config = dict(
    n_layer=9,
    d_model=128,
    n_head=3,
    n_kv_head=3,
    head_dim=32,
    d_mlp=512,
    vocab_size=989,
    activation='squared_relu',
    norm='rmsnorm',
    norm_place='pre',
    norm_eps=1e-06,
    positions='rope',
    rope_base=1020.0,
    rope_fraction=0.25,
    qk_norm=True,
    attn_scale=0.177,
    bias='none',
    tie_embeddings='early',
    parallel_block=False,
    extras=['value residuals'],
    init='normal',
    init_std_qkv=0.0577,
    init_std_o=0.0,
    init_std_up=0.0577,
    init_std_down=0.0,
    optimizer='adamw',
    lr=0.00316,
    beta1=0.9,
    beta2=0.95,
    weight_decay=0.066,
    lr_head=0.0074,
    warmup_steps=321,
    schedule='wsd',
    decay_fraction=0.379,
    decay_shape='sqrt',
    final_lr_fraction=0.0,
    batch_tokens=[8192, 16384, 24576],
    seq_len=384,
    doc_mask=True,
    train_tokens=80840000,
    steps=5295,
    dataset='wikipedia_en',
)
Each number is 500 + 40 x the weight over its row's rms, rounded and kept within 0 to 999. Layers, rows and columns count from 0. Numbers have three digits each. The size before them is the row's rms in percent of the matrix's.

# up: layer 2 MLP up, 512x128, rms 0.218, rows 301-400, columns 64-127
# down: layer 2 MLP down (transposed), 512x128, rms 0.205, rows 301-400, columns 64-127
up301 097:569488476538448474499594523511466501492483493486500522506527520477500484489465487504529482490440464419522583503519457520465467520489567497488490464485521461512539415442512582527518473482543537
down301 091:458506475521477529457567576521468540483489475506528562441505553519498556505491470456556587514488564423486507479551453535448452525472527518417486484453516517486489478470533562509578490468592511
up302 090:477474571519499541481489510464470511445481503478484574441459553476530473413548502474567548483426480533570487507518459451543471461514551534486507490528444547460567477515511611559436444471530484
down302 093:511477516539588512443555480475518469470443545447506544386525513480468473494489541497510540470504515491476456511460519520460510433426495493439460507558466552534470512529551562473518498456539340
up303 095:560469489487550526504444482511483562518542474469568523522577452470486499417485477479497542495430485515534519471545445452485536516557560485519576454509511564514532487445496502524456539530428503
down303 095:517519499552490540385558481572463444489537529560417486533524538484507424507497539383458508474567514487494484484471432475432536471504473483414513527545476460495487514498541506578509511540500411
up304 098:515576476427503518543487510524469504514593531498504567527456475535561483459535535490459560552432517484464560514560457450502473509532470494539518500514493477465516478559422513579497478461502496
down304 105:510487478503506512452459445502514491490459482497459444482489507527514488477504516429512490481606523590580534443506491490532550466574530499531480414514476533493496535529517472452470486488513508
up305 112:516502499460518488465504441472501461390472452422534507466468495532434576486514482486443577512478448486573560544530453470506486460491474529507466529442518550536502466475502476477436349516446481
down305 115:486540494432445496492465547472518463535471496548487456467504536566481574480481532525545509526507554457447474474497527515472557509555525499439478575561535496491503467427453486431510501488528538
up306 102:514493425510432501552479458484560461505525482428542596470485482457492447501587455513559512533497409449511506464482508489564444481467481563486509532482482531541537485538435470461530463466470492
down306 098:467562496464529461510462477577508491516464492438564477464523547479472544487437579466534481463497491447565526447505442522468478535477502483524526476536473443449516503511516507456483564463600536
up307 097:567435527450433411570549508496515536527568432527464442527450500499561516451454547506459452506474517445537500556552465557476482489475516446472478485456563443496485497487508515577459503584448493
down307 098:554422487508475438434501461461533496472528489521493520520565498556503502471551477550495484514452449489527472439538496560443495482468483482441489530532582516496563486463501522482566476524497451
up308 096:469418482545475522486550491512488456468521462528473494516537512489511539524439499537477439484455506498515575530470430484550455577544427476478470519455504526508490536578416568445529535512480595
down308 100:530513538463455529593511527446521434437517481493472550519511548466513486547533495525544506494465517454508554410506531563481555577483497460394490495543492495519517488469484569459545457535545492
up309 099:530472545421481538530478515559535486509490470516495576525487479573483493490412516486487467517498486472467537479581505521484512535475547577451536546504460506415572464497439535493491409523468514
down309 100:500548447598519451493540502514473514431526481514467478494499595539458473448481597466491485564504531509457455510557529525520414511554505491486495512422490488522498588485510448434445470491559484
up310 114:552456508483419505549593469481466491466571410455513551569529492486506542394507555455459510522518513492498528510493482500549508495537459442548568482394518486444476419506428544511492467518518508
down310 111:539472444505496501480525551555411490535462422518478460518434407474491545521460452536464405477540545539482574512556517473513503463521466461531515451554552534528523585478532469527498514485501453
up311 102:480459458439442521510537478531489468510533502472553528509491508497519521508526485492606536549481513440539501490492559527570474484506539504478456451518399454495510516475511455459482449473524517
down311 101:465527438485540529538491479530460549442472518569544522486484521486520499496487521442600484496445496489502481511533508519471475502483494439584556441442447484480591522419532447465515497493495622
up312 094:535484441471481464444445513519545544482493460499509438532542457481437507515466477478513502515457452423534472485513575519516506545505493455501556522457547490439544527460534493438530499516455546
down312 098:505493489530547436464517508553545462563497469517534506484522546567474474476546482531414563546460458539568511475430519504522466498509538454427520457477522479455501520432594401498528487460504536
up313 112:618503500579527501508521543482431542428477513449510499519509465500485465439522501484454494490463472511545520487594450518478546523516556514538565481461455427522466488497524502498487551601462503
down313 107:559494506568556479520446527492544556454426525468488553499535558382481455476502464487499516500541474468528512450466485574483493503476553539464467470499459549468501531533495528446430520509502497
up314 093:497474478515500496603515545509498491488542513485577518545506507500513484512518470475446518470480453363496523489521521474415502513545462512494543510486539546500587523485491499505537520441513493
down314 098:478523453545527439526505511533533436480537476502445557513513565548554513525472393518469424540479536523457559530417470458568470502507509439437499499484483478549512447526460518542508433450512451
up315 108:516510516533473478473501536535450497505503478514518492502436522492535535470475511561431488563502436475409507465528520460519556503490617507570509545518466516504512441522464504590396541450473500
down315 107:523527483508502540449536443553518462501471538497521529460503559503507500461493510414443512408504428475570480490478551530510518470413552506506527552593459465519582522539470488493398521585516464
up316 086:523466547573491417493434517467519547482532483532482460503517420548541502492536411527396471523484504545517532521531499486529550534458477512545540478476514484441524495577497533445503479467512512
down316 096:551440562501520475484522503519471470507450528528441547516468468443499410547455513420408527457527480516489492477500530458421529444492512553563477514481521509509508458465436496496481502519574539
up317 096:476451490443490483514542493517481480503536503537472457448526428482547462498556493529511553528510522485479478545468531513538511496535439483511528470442438432487565480494506510366512464502508487
down317 091:533489478462508564546489468516554571477485523570530485518591476521409546473463539529504502527473483479490512607521468547468535542451523543496527551528529452498512447484516446515433519394509460
up318 107:529527484405462515480487451482507540450533463455582484523460502477536484443583509581495622494522480448507514523484426516499476524573521519509507512454511578480504441499504566462560485467479503
down318 104:521525567453432487436518551494484509549442540524518497440547463504446454483557457507496454485523483510546494602504517467497387403489517505528565498579482519498490494518471490491561471541512483
up319 111:445525490488523545507474559494485493488534463506499518598518524509558488475432472521451529492529517446542514569477481502532534461481476540573516553462532541449589483474437471458537454572518566
down319 106:455567494458489469448525566566553469520507569565521533516514432497477483564504467487446519441524552473491506489457461403558459524495527522474511524490534407503535543508498547557541486467523424
up320 106:454500472532487469503499532491437510499506530511471483530448476529482485503485523458461519528455442427508498519492531484537485495478469653472506516501543486538485463521507475498448493502481487
down320 095:447567491441489529541519518454545528496536500472548519535539543478546545503495522475470486466486544546493490508466422556535488540447491448544487452510490524521458506492460410458474466490545521
up321 104:489469476502505426448499515498469532514505465482506480587474420479455481512477483486510508540471470488443486593478477522520552482511501521531502546412598468437508461522499434476403428563453479
down321 102:562467483448545545455516480485458520515496535584574497528485481490533548456555484537530517508536487470557520497535462449431518464536542539453535515508493525553483494502466505550526522468394509
up322 102:521436467450483485455498455593455516479573485389495457510388445538532481504466529499432556503471514503463506557502492498519504496540494538536491543460396485488501492542416508505498462459487496
down322 101:483554505476584470533478442458538484497434518480494562474605520487536578482490459516423460474479497622488509513525455546467444580513426501529466474510465494538502551499527490498578541561461609
up323 097:513441505454519473499491458563499504397529405459533443443526463576516475492585489447531559498419523506468499485567504484444470519472476466556505500487510474464473560448489547476548515495539484
down323 094:509448464415530503467493469520521482479471465489524546505493454507522459497516569533492571432524514572496440496461456479480563483440516509480501442548467495399447490598555499484527507458520534
up324 094:488465434520489498454531488466501454490549493460503440508469393576478494447563489443503471498467470486545534481498511522508409484509499534520489515456401438553521393534490462443480468503544472
down324 095:494521547513566427503437498443463451533463537544465477491479513496525437573453462464457565408495482501480507485480492551518472501502486491498463524419566523440545514467535475427499511523549488
up325 106:423588525428482480546569500446485489457547496478473489503519505505479541475494513544525435511527475554512506565516431599510428508446514490561508457510530507453555421568491464503483473457495463
down325 107:443449456560527454429528497467485484468550483501481578509489473488508471512536496487445503457509469494501552478509545491567499487514553498545487390489519493446427536532491467523435508524491495
up326 101:447479485429432490560514412503501494468517505459466500453522526583562502464537525440467487540476508502501476520557518457530502488519437510520499522506501536448520453534497542526442392555464619
down326 098:472542475485480495514433497533532482518456526506547525471541508498477460494495487512487493508489535548446474503451481573421520464462538543573523536592541481418479539530413510446467606483504460
up327 089:609515517432449477471470524508512490487500481510539469423483527485513492502490528442548534514525506478560471536478449594493541473562549464468469441459474563517522479436487520554417555546506487
down327 094:491484488469541549528497493487556442443438496455510430508499559406526550499512517467543485495537520425470492483473478497393555518540518415473451473529492512419508523612522499451533543548536513
up328 096:523456564524506473501498514568532600525549409552508510551512385472457509488435524483455473543541498493493513512450470507545478497545484446497554461472558533429487556494465446541549548437434529
down328 098:560495465535541510478501545565556483524492528523481506585496508520442540498514472414508478534503546539487556498470470535514503432567445484545432462455546469388531532447587487473565506478549548
up329 099:461447521465504516436522549561482462454540508484558434478502485494526454501543407503467488547492547514460552611451538551467495527473467473558468526502452487475484545544482525524522417514508572
down329 100:456547485456532506547576481514507533516528469459507434533479560550489517477480552544487454608548576517478474564551491522451504553510554424488514503439485506482522456499502518501486485499534504
up330 099:535494589539462442515529540558452520527558471483546480537532523439508520542498486498558473508455506457475486493518507544539458470537505512554482492441580423451447433471545484547511558505545502
down330 102:486465458451489436518499511509513482558486513519491531575515557456506520519471579454532514457529550469469534512519426539403525511521440473500530541528528499487488501534423509527519426543453526
up331 102:523457453499418423511524484506405539509512502454491411464476506447480514497497524453555565549503499509507456530464536590489527464519497457538498491457549508493549543590544489560468518570509502
down331 104:503469448607558483432492512506482417486512497580483531512496463515480562534435492502483500491517482462572498525482502492526438470467413531473500560518492504485507573576537457537510478486491362
up332 104:451425534512549483525479432518392535446540468477503448551468537455478542490536498543482460539494512515463492563489504567431466436479494469519469493442504475447544523534506546428448542532461487
down332 105:454532443501543468481549484536493525515462387481582528564505481484468496423529507459513566497478510548506455441500548519504558582369477441493488493471498549519552513527478484455491528510499482
up333 110:494474456556486490479509460454400454466488451494495557514496505485483544386529434462438523504475478454504494501473566540503484457478441444546495498549430542482533491510437552528550516459489562
down333 109:433557497559469478399545477527562505454493526457483526481553507504447512512501564404461477421462541476470571510461453512498505554580494535510500566466427520443504439434456454497410454490486470
up334 102:521443504496481504456497482553435536435523498512538581584487478472430532508472512508438589519467520418512484471474484433495527557561524542502548529501500512457486526528498474511561437487369495
down334 107:521511478531444479503478534483532518467557508497508541508469473530448479537449552500435548510467559529458528519493557478512446508502550521543541534511508465567505503585508560441473536563519533
up335 098:514541533511433463480452488516481482411522458514474506523508457490562464486508467533512506489488520539515468463484544563583568510459477502544490552442547502503483493548551465498532556480461548
down335 099:469476487553464574530446465495522508490531482464483512474511528484557537528499501489478490591475552549536555485470505587533462475478499608498500473409494526529530471490553451505521494473484553
up336 105:500545536505486518504481513525494532487519501534450511527465472511489515517483449522566453526573481527537528531500501574483538524604460498463532528442461495518491433552431450519483497549441495
down336 105:448469473430505570548500474564517548401501586501498543587487432488448477587509488504464460517476458501520525492524616489413474525428482482404485479497551456487497473498458453482517455430477495
up337 110:466474548469512494531567442583458521527487513456484505504482498534514494435505534537498513518531442505428496488540538478463439417567557528587514555500443412470552451602523502481502518520562526
down337 110:471473493517525497514454497545478503502449571447508588467525424441559467495478483469541494525523485481498489554515463544509469454513487438455467522580535489546527568516510471423544558525445551
up338 101:501542507555487534423526474507460463457477498548517593531481444515511506477472540454405566481491518527451638564481522466504445542518537500566522520484552494526557523477476509471515456484533504
down338 103:552512492478434426467520493496567493479562452507488470535493455521462490457505469564448460522428479513485498530543479544508485425498520538499561428443467538507523460406505551494468493582468452
up339 103:517454482532440526506508520579501511435584552520561417568564485451501530465457484555524523473485482504553529491503558516477544429496493477524507499457497452452506499454455532536533541539497540
down339 101:421610602470523501613524562492551448552524479480480525488529496515508506455484464568424499527548443525471452477494450509482441543422492494489500494477513530569535505540456490472436503527503529
up340 091:534459484488519448479520376516485507480485437416494589574458399536499509489498481511552465545497488407495479486474491472433459429476542551472541493492552491451521456510446530524452543541488494
down340 094:547481504530473451472543471576514431525455549491422502494518495505476537559562495482494476505470481507534498487490550512472539463468438499432508420482555412508505540489553492478476450483507451
up341 102:496493554535478524563504514527477464405569522498433501524486444478490489435526523455537521506525499519532501504553461490525466444520477503436574485471553570508517525473570538544488518554478486
down341 098:472515522584554515498503484561511499396466497506523517357509481480514517523460577487521475514526530590502523509471513530440535417495565475520475448507509584488527561492586475460552502545529492
up342 118:514513437416497520460489489525470551442590471518539502494481529506544483454494500449481531520492462443436527547574508505554430439551503453525550473527467449516539440591542456552490503451522463
down342 112:460520600473450528598578518477515469455499536500514501438503535499403506545535488503511491508591513505482464555507524499438559508510545485504480489582505479483479488507465454458505455589586494
up343 040:494490534462491403512496470539471574436558418405514459566464490527551523428501501528530544517472442453452555541542507519515489525514569556546555530475478517494523399575462533478482507558464484
down343 043:476486524519416421447537530514521515492460501507554518529552543522561512525475467476446522432509454590517509495492457528433497487472485461512475564538477458480519600466507504462517484452529519
up344 095:465501532434521446452550466440516493485526475384552518515421499506436491484475518512531605476472481468480526507499505532439495510546575548517510481523423490577569457567452546522509473436520471
down344 097:497537498439557506483561513481562444467504448493467505486509508465525499475512569486444502493488509426479467503515573421573456497460505414579584498483496478534508483581488494500518441575453539
up345 082:446523481526552497483479515497509510520511527444452464504537499547474496457534501535537522515523497534540475511468451519504551543463593615464493589474535473389493489463470548509518524480434470
down345 090:499516610377510539520513486476561468557511457460579505440488551492423468508562494468483487505511443491483454503470530547460530520535522488494534506456557477474457536462553482548533479583558482
up346 097:440507470550519505585498504480484480491494488508497468488523515546482533478451481546489452511445500539528497491558417457481512499558409547497532559473476556497509541519447467530510572538414589
down346 094:452500541449450478565543529461434535458512459489574497476463514503394494531502504532483477445478522563494503429473494568507567552499453538553496506545459513530529499495478508523531538429544536
up347 101:454526507540539518435460440609474526424481484496438542455498496577486534487521410535498538480407485488435522521527525567515507491505457590520520487506521549434511537631489516531521441553503496
down347 100:431494539501508507492482544477580566458514491467497540507524477481437496425391514537495532527515516424502504568492550542553544536463470564514537480474571470501425477512482528465557493549515444
up348 094:545458512487479490507477523544464579493531520470507540478487476540445521523486484549458486462461433520467552487464517433493541567542494518552573562481492565448554460492400521545515437508507552
down348 096:464431457605479478522479416477516514470532526473491545501531519511540484571462447504423444502482514472576489521418552558464489485474463467498472517485476532477519533481470455517596485494441460
up349 093:579476470438543498563515474515531476540499496531502440531472485451466510522511507450497515491453389488507514497524539532467523484480558478534494567464489456559495480508511505487517497591502524
down349 093:544512536442536539518553468496457489500469475472473501526580462442495501522407547485494574405503498471450578583421488514516501453449463576526500532508475563499505547507498519440521507519520461
up350 109:446463553561505425490518444524481554462512498535469525479459486503488530499521479532499509495431425466467525489562506513504442476512513522532522494425527486506489550515488631515547511587448504
down350 110:504527547604483493440426492450557455520496502432400518502556497513503444511486540505514510498553487488412527453517464524491576537492483496528490547512472500568499565503462497506512540504486433
up351 090:509501416560501532455543514506527509480480454488546436535509425468527595526504490517553496548527496437469531482479552457446505520497483507483508513493511482475552517469501534512412573549469478
down351 091:459512485506564494444507483540456498470477512486502496479492495525546521590491523462487492511512535510529561475433582434506584511556493547493497482571484490509445491475539501522474456419517380
up352 121:572534540528399534434532489519500528463520520459511513462516519489448552441540532538561542526452497513457586519568478498475486580530562463533487577496527520530472402552444461521535478524489505
down352 112:444519536492513574500520472496480566454457460521450522469542417522540529530449537553434511523454525495495522434478542470457460416522488510469477491535518495495470444525495440512463520443458445
up353 111:452441555483474472580557469521428484486572449534444506469477448589564558504455476458504495565534495511511515496556511459494396425527503547520559460514455428468569462465481545449510482458531472
down353 109:521450568488490498534570469443463527499460458487454519471514429431466485510500587565586543473492501559514460489518497518406527491500513497501535413525539485485510541450458444523523546525497506
up354 107:528573527464492506506523524558482577530553441430448548471502476510498513480518491513542488478490481456471486565476516462575477460615450562536531588476462486524551555480490439491548510521515530
down354 108:515564518569491507496516505490605519587550525459507570472447526576464498526513479504488420488514467511535507525509512526509497474504510533423515507482543459525573544507473482417477481505491504
up355 097:472526546504380527477521489477561519404522521516488509517492547489513435526510519550496501533517504517501528520585445503539561522557481458487525577453511569555524512571538478548408540456524512
down355 099:553516520554473485570513499577526531488503473474466548498543497501506451548451509611532493471514501481497512498505512543482411500482434553542538496552469464387502503533555464529473416474409496
up356 101:457456472491469481508582456490521470466532441510465489505499435515466489340523499448473598463501494519509524515533547481540468467494474552528481540516530532543543461441497479477490450539534491
down356 105:540519482433461552554475530513538559521571489537525479554504447501426429479496474508501490491589488535557480512514453502569469462479545505548493449542529472499461518415520513411468563480486440
up357 093:463496498532517526547554491518475562481485521472604470510533492528479476400490477446468505540528543464515549502459440445493496482533501507550577507443413442490427461479518552515474559530468504
down357 100:480515473485537492500498474524507476448427458507491463525452553453518559488484459391451572481558513519511582439539572504456490498468518505519454458483457551498560554514483517462446510509498531
up358 106:500516465536504495488514499548500429480514525492522454470511513575580529519454474493464545481484497519504573630511525471516479482524428496609499451500451555572533515499474542487449492556503536
down358 108:448460465517477478550481452539497553528550487494497478418533523574509481554487447551526476549507518483524483491513533443430494549500485458429419534498584485452535540498534489461500478537431480
up359 107:526440501483536517506505473462495596502508530508512532566462505523495568504449494520487526518479493434508568500615570587475493501534454504544461535477489467448448390482562518521518476581482556
down359 103:481487483501546587523558492495471526514504477482516506537528524476504490534474482493511491454502489532469422497502510474462585489482467443495500440493441458447438457495471487468468465442481525
up360 089:471457475499402488537503400507505575483468534527466461466506496517447535457457527436509550528450529446510532475467476528520459455474535455530490549507554539481586545473545515520523486565577556
down360 092:494512506507459510541468484531548434474453547550416482601481468432429546493554499445510515516479557428480505443554487555408546465540473492478470506515537530464444493443501478528487477507516507
up361 106:514461447440496450427499526538469544450526475491587430538503499449509519491492461544526507543526450502550508497501463521491462582572485508532520566436463545414477541487538527509453511486494532
down361 105:437542445467512520475505512516438482502542518459511523525431502506482502507533447495500521505533539526569483438502477351509522489540452536469423495608555437471470477465442536420479508482568555
up362 097:472466456491473491518601464421523518478490549488470551539396476470505567424486415560498558526421488454516522496538515451445540528554530505518508513473607478533545490537523504460438582485473559
down362 097:357468439489460471543519493490520499470453522452487517493512524434488453494517452555462458458481509562537539440526514424452552548474436462489464550545523499549522479477490421457463525543576500
up363 090:556492501496496527469466416475461491467514489558511571507477446531503449452475516453486552523488506476461541493482576482477498571560519524500567501519529538544532451510457602596554485448522508
down363 093:551498500516475551443508496482499593403534469458508525536478525506507483422514518454460559479503537450561546456485494473461495529554501361504526491521443451487432488568490464472459505490535540
up364 099:549510515485439443561551481495468535508545469446560530491532507433494506490521536521458507495530444455482476491476488546456479484564561481453489512528562605494477436466462518591551480487481485
down364 101:538569528545458490533538511531508527461498459566543471490496613414486470471516517533559485500446512509501467426467526561496465485539546512475511522475477492530573506568424488458421538542463448
up365 106:474432542520448424450636482447475505512547459476522430466522483527504475458447484429479517525486515464553506480569472549454508462516475467511522451463526517418559474528491559452489479485566460
down365 104:492503456435599524424512489502512564474454531526507570465493470453473508532502504556475483460414503485523550469519455527464458531569500545503559531564468561483440427469465466519435493556486510
up366 108:550521431578502495428492510529503578462509505552493481529507562557522509510487484455473526507459469525531500532545490542537503540560529531569473517512531524429588543547474458457480520543478590
down366 104:538547509494462550452430550537432501527507510556446538488516538555462493437491469519510557473519488508426510484523444494517466486463511446475467460540597478551474489551517443400538514529541543
up367 095:517531514422475445491500526496551516530515475483472504504532478546484429548419474503487524506426459532521505551478542418480503535491482500570478622478480539498498496534513482478537419487536607
down367 098:439505481507457500508580547483445472519502513525585416499487553526504489511486486494519517473516431491451513503458523487492512458471529525501498511517499459525427512446535476512472396514507476
up368 117:508441505481430520505517453547517499498483477497503557575457506458567517513531460501477522542542490442562542535486535487497508514575492525542577495461568579458512434550486515499537537487498567
down368 104:522491445528543522550509490554535507544493538459439534536513514420534415508538459462511467438445486462530528515453522491461520462505447418419507504545484497506424489462494518481528523531542559
up369 118:557549491473528433558465540487518495482538410449497519535418540499581522384443488547510578539520459436536563502508485515470495443524483536517536540428508553425483481543453527486523499531477509
down369 103:532539406536546478518446444488557473511530537525478514494515527506522445491525487474551447456545508527486533508448496557489526442482514513458497486491520523607450520495464520500526432516510462
up370 038:479492470517492456483557483479442537448541453424519486569461495583537522470479430535485551577516417480445478501500493507509468522559502557510527485520519482472455463528446536494524477469440562
down370 038:464576559529444495550466467516510464519459628480520512442459571474466527601508479530454482472557535436499520543516495519515496467493494507399492476440464500491480543552552457453500446542542439
up371 093:573468484522531538590467568505503500532518493538454499459542499502535522433532452500405576485413411477476561492589494459555533577545475502504481436430511521445487469475519519558473502500410541
down371 094:464472514431555542534506517511489560568464520494465484544458516478469432460458470434538589516530504511474559459531481595575508527538492527515521517490414509547495489496520427479476508549484533
up372 095:470481520515509517424491422517489555469517514470521485506474439526533580512510448535554493523493502498445520520472549474504489466503529522505573468523495553462574486505397450498503439496476468
down372 098:510541421430540485483483488534475537491508571476484450458508482516481445523483557521467478484481522454440508523419458499507450457455402493555441428432462503464480480487497468531487468502490398
up373 120:452429513472503463441520450486466479455518441509514560495540520532571505508494493502511526518475509517459556506455513477425508505522565509548545541565460564561430474497553512529515484509509582
down373 109:500497483492524472507539568375439512507520500487531539530499455508486470575560521496542505480523567528482472540529454492451529462482448556470491469502465545516414494465496550510515452514534491
up374 098:482536446509527553544564442490448485492486459389472493530497537539459559491543526499513547494549508444444485559517477505418490519494520466482493439537489576450554435552485458484495442514477486
down374 097:450512503461517533543527472453497467415447507611499506491517539537473459425436515464532479462508533502485447519501446578502463420469485420513457523450465443483599501540438480550468544473464536
up375 112:458452550483477512421512501520489570531472441539513539546464453498502453501461509535497574577478551414489525471485496492490522484550536532457550474519549527484481480487512571517478518461478533
down375 107:454522503462579561462487498633509524534450478476503468488507518479547513567464480541452515566524579494460462492444456468513511492489487506401469506443451522455457501490493515469468486508517515
up376 101:475543462567456457547487420494500479546522464539497526507552456547484452452456531438502478548502520465536527498497452517580530419531504477494536477521463543478556543518499574544449510546480519
down376 102:466560478542516442526552434570509553517481462501498529378500481456470489501471543461464452510483494533501545474514463430481469519518481604462516464448443489441491465532505552472454449548483501
up377 109:516485554464489408480495490505429525516505416444487418505489426493562536509569508493449518577582461505498514531548496490548513453535411471539570595507555461520527496560535488486532503515477575
down377 107:458442503461515514568478489510529471451464494553467529446516528456518525433485534508497538489458523528492528487454479421544538521518552531369466507576531524472481497559486506456542522458490530
up378 095:500570488461510483492470544506483546474523492473522488501517499526506504499501449470530486500488471494435500477594548458478512558549555507519512535417454455553594486481440543477533467473448495
down378 096:445538487520575571461533520441510537538466525461478460479559575487492468464523536511471433534481492610439373528482505419481530487527392456511497444479488487503497515450461454463565525517505591
up379 100:520523556363458468528497484461478563505508498516447502478487450486532454502479422494483481537485480461578490488484490553549460573502562482514522508518449541507470481542448534554491536453462471
down379 100:547487590537513524460464506516541460438531474546473439511389492508472524565520502540524450459551525464530517419457517482560525514467529573496544480536461585508474520526544480468538457512520451
up380 102:441508538541447485448511504484533507452529556530525530564517499517500470518431400439431473506520447533507539582519472581544519526496420499490515481432507515510475465513532568483479440554437489
down380 099:540507477517516442481465516465442432503475456524558365424499551541470501521556448521500578473401418457539583488483443460477512473517506439498466447490548455496426472494517541522521458491545518
up381 106:496531523520432446445529422599424444459493560498466424450469509566540558498490441562475508563531439498517505507488451556462477507514452453517478542543566536514508405488478539547457505508515502
down381 104:482502558515574501534439530435505465435487528498422425472531506537488438567401543520511471533496550466480482491469477480468510526488453526480499588578479469573530456519543493462558466529496475
up382 095:556442572509474523502557462429416559502588435482515524520528526494508538502469484464516531545450451528447513493487531472497493514500439475508489457555507555460536480465470608494531437501461525
down382 099:495474484496561458536498425535513512477565471460484474566456481531542490526526490464576531478502485517536552461500518603553514499470436547504545430415570509440528500440540550475443451529490534
up383 110:537559514496540450429524560470460508480511524490469448508470490473550498450430438495452491484478482497477516565477485549507503487432470486535494487435505560530498424474518533465501460473476513
down383 107:521475541412535474471510481524473513481553541444536503583602504475540503495471480410525574486481501537535514526535499516493510522560485532493516464475456498484492512528592496568514541465523479
up384 100:506455528465513519460525535540549492458550495448441469518530503546472535415531526495471545506541426530422512531580522472522478455540536513528490601404470498467531461536491489471533529479497485
down384 106:453504573513525449496480549529484480495565536495512438500505471473447491536489540476465474515546464529447522493537495462540589504514563555535456478469495492436510513487558486468496562504533405
up385 104:466534515473485495511483475538527453447512488558506461565409516479513509534598480562501565515522499517487503527507489428503500561568430501524518486397604468512519558514518563542457501473450540
down385 104:484502552486458527488481508546579511434419484503427534527519487446532416477516552503524464496534511536525466539470483468517457505461486437453476471484468480476503467479478574563490439452502551
up386 100:515541466455466490587545443497467495475493497478512453530470527495446529465441492489501553518514497509536500459511506471538453459493442500528487541480424524519534383452445531430478468543450437
down386 100:488542489452515538453482550510490530483402504477517433482513460515418501492508510452415455451469511462499474522435459493481476461583460469527437518448472499484475476526507517521506505475520492
up387 098:472581573512469451483458520524505490524524474546471451515453464553482506457523523458448485550507501550548549535467539470482507486517596503523533489485488528533556518484494559455377475580423494
down387 097:465492534547516452549531469480518579534521554488480484501483517463522473491524498563447499534492501475534503460516524562461486477462552522518472422462496512488493557559494527497579436517526470
up388 103:466448494519434537475550488564510510441532464508503461493441503442548504539469501488519475546476526455550511586507569602528442444624504520525470484482443482479611561485525530601508474507535480
down388 103:492483464536527518512501429501482489522524489476536503539531546532491504455567452479486475479465465554638524453470444483532471542520387490522525473483530491482474483458553468537448495542487567
up389 103:503470529481460522524608482545523440473512426533511492512552415507517472441549508545490494504545493508484505485542497515514409509503470485479541523553476511486489479605571552431462492571466578
down389 103:458535465517492425566428555524504493507478538499530487501533508452509502546412575522548480485514459523459544499449504546531450483434478519514489461442533559469473551511514589532510447568506455
up390 102:445485475508484480483500491443525477516479387530517480493446527444505494450492502580444485514537440507440456543497506530567419499597513558557540463418444456459477431542501474490517575526516493
down390 103:475504459534521503488496485451498519540486544546474458449483492532480445528490478537463495476516503570495510471503539511421529498491472517527578461567536519452435534537475451489538459619501549
up391 096:520497498467512534533462469551470481506488498472465414480441505553494458502504402517497565516512446478541486499496465491468542519485536531506499563447495502576571486481518533496455503525542569
down391 098:462474425494485473514559516552448493444521486530497473575489510440372485445471514500584503465534483503464545433547463512445480583530484516440506538497519476554531500462517499455505546462504525
up392 105:500525473478497425470509405558468490530505447520497548519544467509490467477534470500547569550473459429577472535466487508521504468471453479449513505500506487522510491521471570402383473569464470
down392 105:470499500486491522462492475520553503547518491511518583438549491469477488489478523519429448464495410481621474489442448415466497508465489437473483499578515487504507494474504504464486494521534477
up393 094:569474469502447467465606464551451524504489508466530507500418492555502535515512455458520476501488514432542530503543492485478502456572462480488506513393518557503486491492511559502412530565507557
down393 092:499441433522481484413535426512460492457464514431435557527555547517534466520486500446521496500490574418630461544508482490470420483518481564441498501476488533499449489435541550498445440459505534
up394 096:520516479439542533524523517616511528502509475472518427497496463562484485489518455464484485529446492508499525526536492471465485490521521503495510492523516517534521495496499547391569516445416507
down394 099:493529507482513537453522512572481523486422442421435550511571482542532533490486544476514504512532496440464476445507504526490548517450516451504497433560483471510502467614519513450599527428464584
up395 087:497484506513521489534515482566482543508508515522452533515416471564541521495478463501560611498506497541493523497584526545533488437484501492528504511456534549535535527482550533514428556614514513
down395 086:477522466490571504577533488537520458477504527514436489569553551433541515534508462385503504502469514572502590480579514518513493443536438535486463498447488471497481519463561445458490477555453507
up396 106:601590457466506477515508466551496529470502500422529474408449454497486508535475426506509562500456463483548442511529570488549540480474578488517509501508466524550531474456468466448477522518503484
down396 104:565494550412549565542546496485531535502451568527532514410529468499537519523504532478449491474532475536516499545541543470456501544420491480488425538558547440497522529472412493537544390448497453
up397 101:536509467552490515477515486507521549519513530534499533538464454564620549506460475479382508534461513470456491482512504483505522488503487473492472490508505552582482492494487492520491522560567633
down397 097:557501488474484493516541496468512534526391524551482442505502475485484495572567474424505472495542558465424480504508462524474544434488538399491521475535470541483484474430457452500506499518560581
up398 103:425447433456526480543553549476459531500466432500487498538536543528565519441457455510459495475464523491506510520457462524474393494516482491571594494511507485500486477539572499532533573589489508
down398 103:489497456545508535552466569534523616516516508471426462529523493495502504541437516486516471440471498474479441459493489560443449492472485538528524504553476536444519558543527499487514536516491462
up399 088:527479533537459517497571526485522502444517533525523473536549534468463514470517482480482569564483460455515524499553508601444561523478549465499457563426522592506573482482453523520503500535464565
down399 083:479414501509501544511491464480551521499511484535471507521445597487441496497499531451477504448506492534507450493484579577485570452489503495505419519464505511502475518500521547509508572482448521
up400 101:537485458549521428483554529491497562533525487579516507455516436508539539452473490474412506480500489462530499501550510481526419441480478482528567466467600543512453497473540551538549453490476503
down400 103:537453503443505482421443511540479528461533483484429465425521478518509449452394520523507518570463477544468542540508508451542493532470454489415483452537454437500508516418493488515579460502603446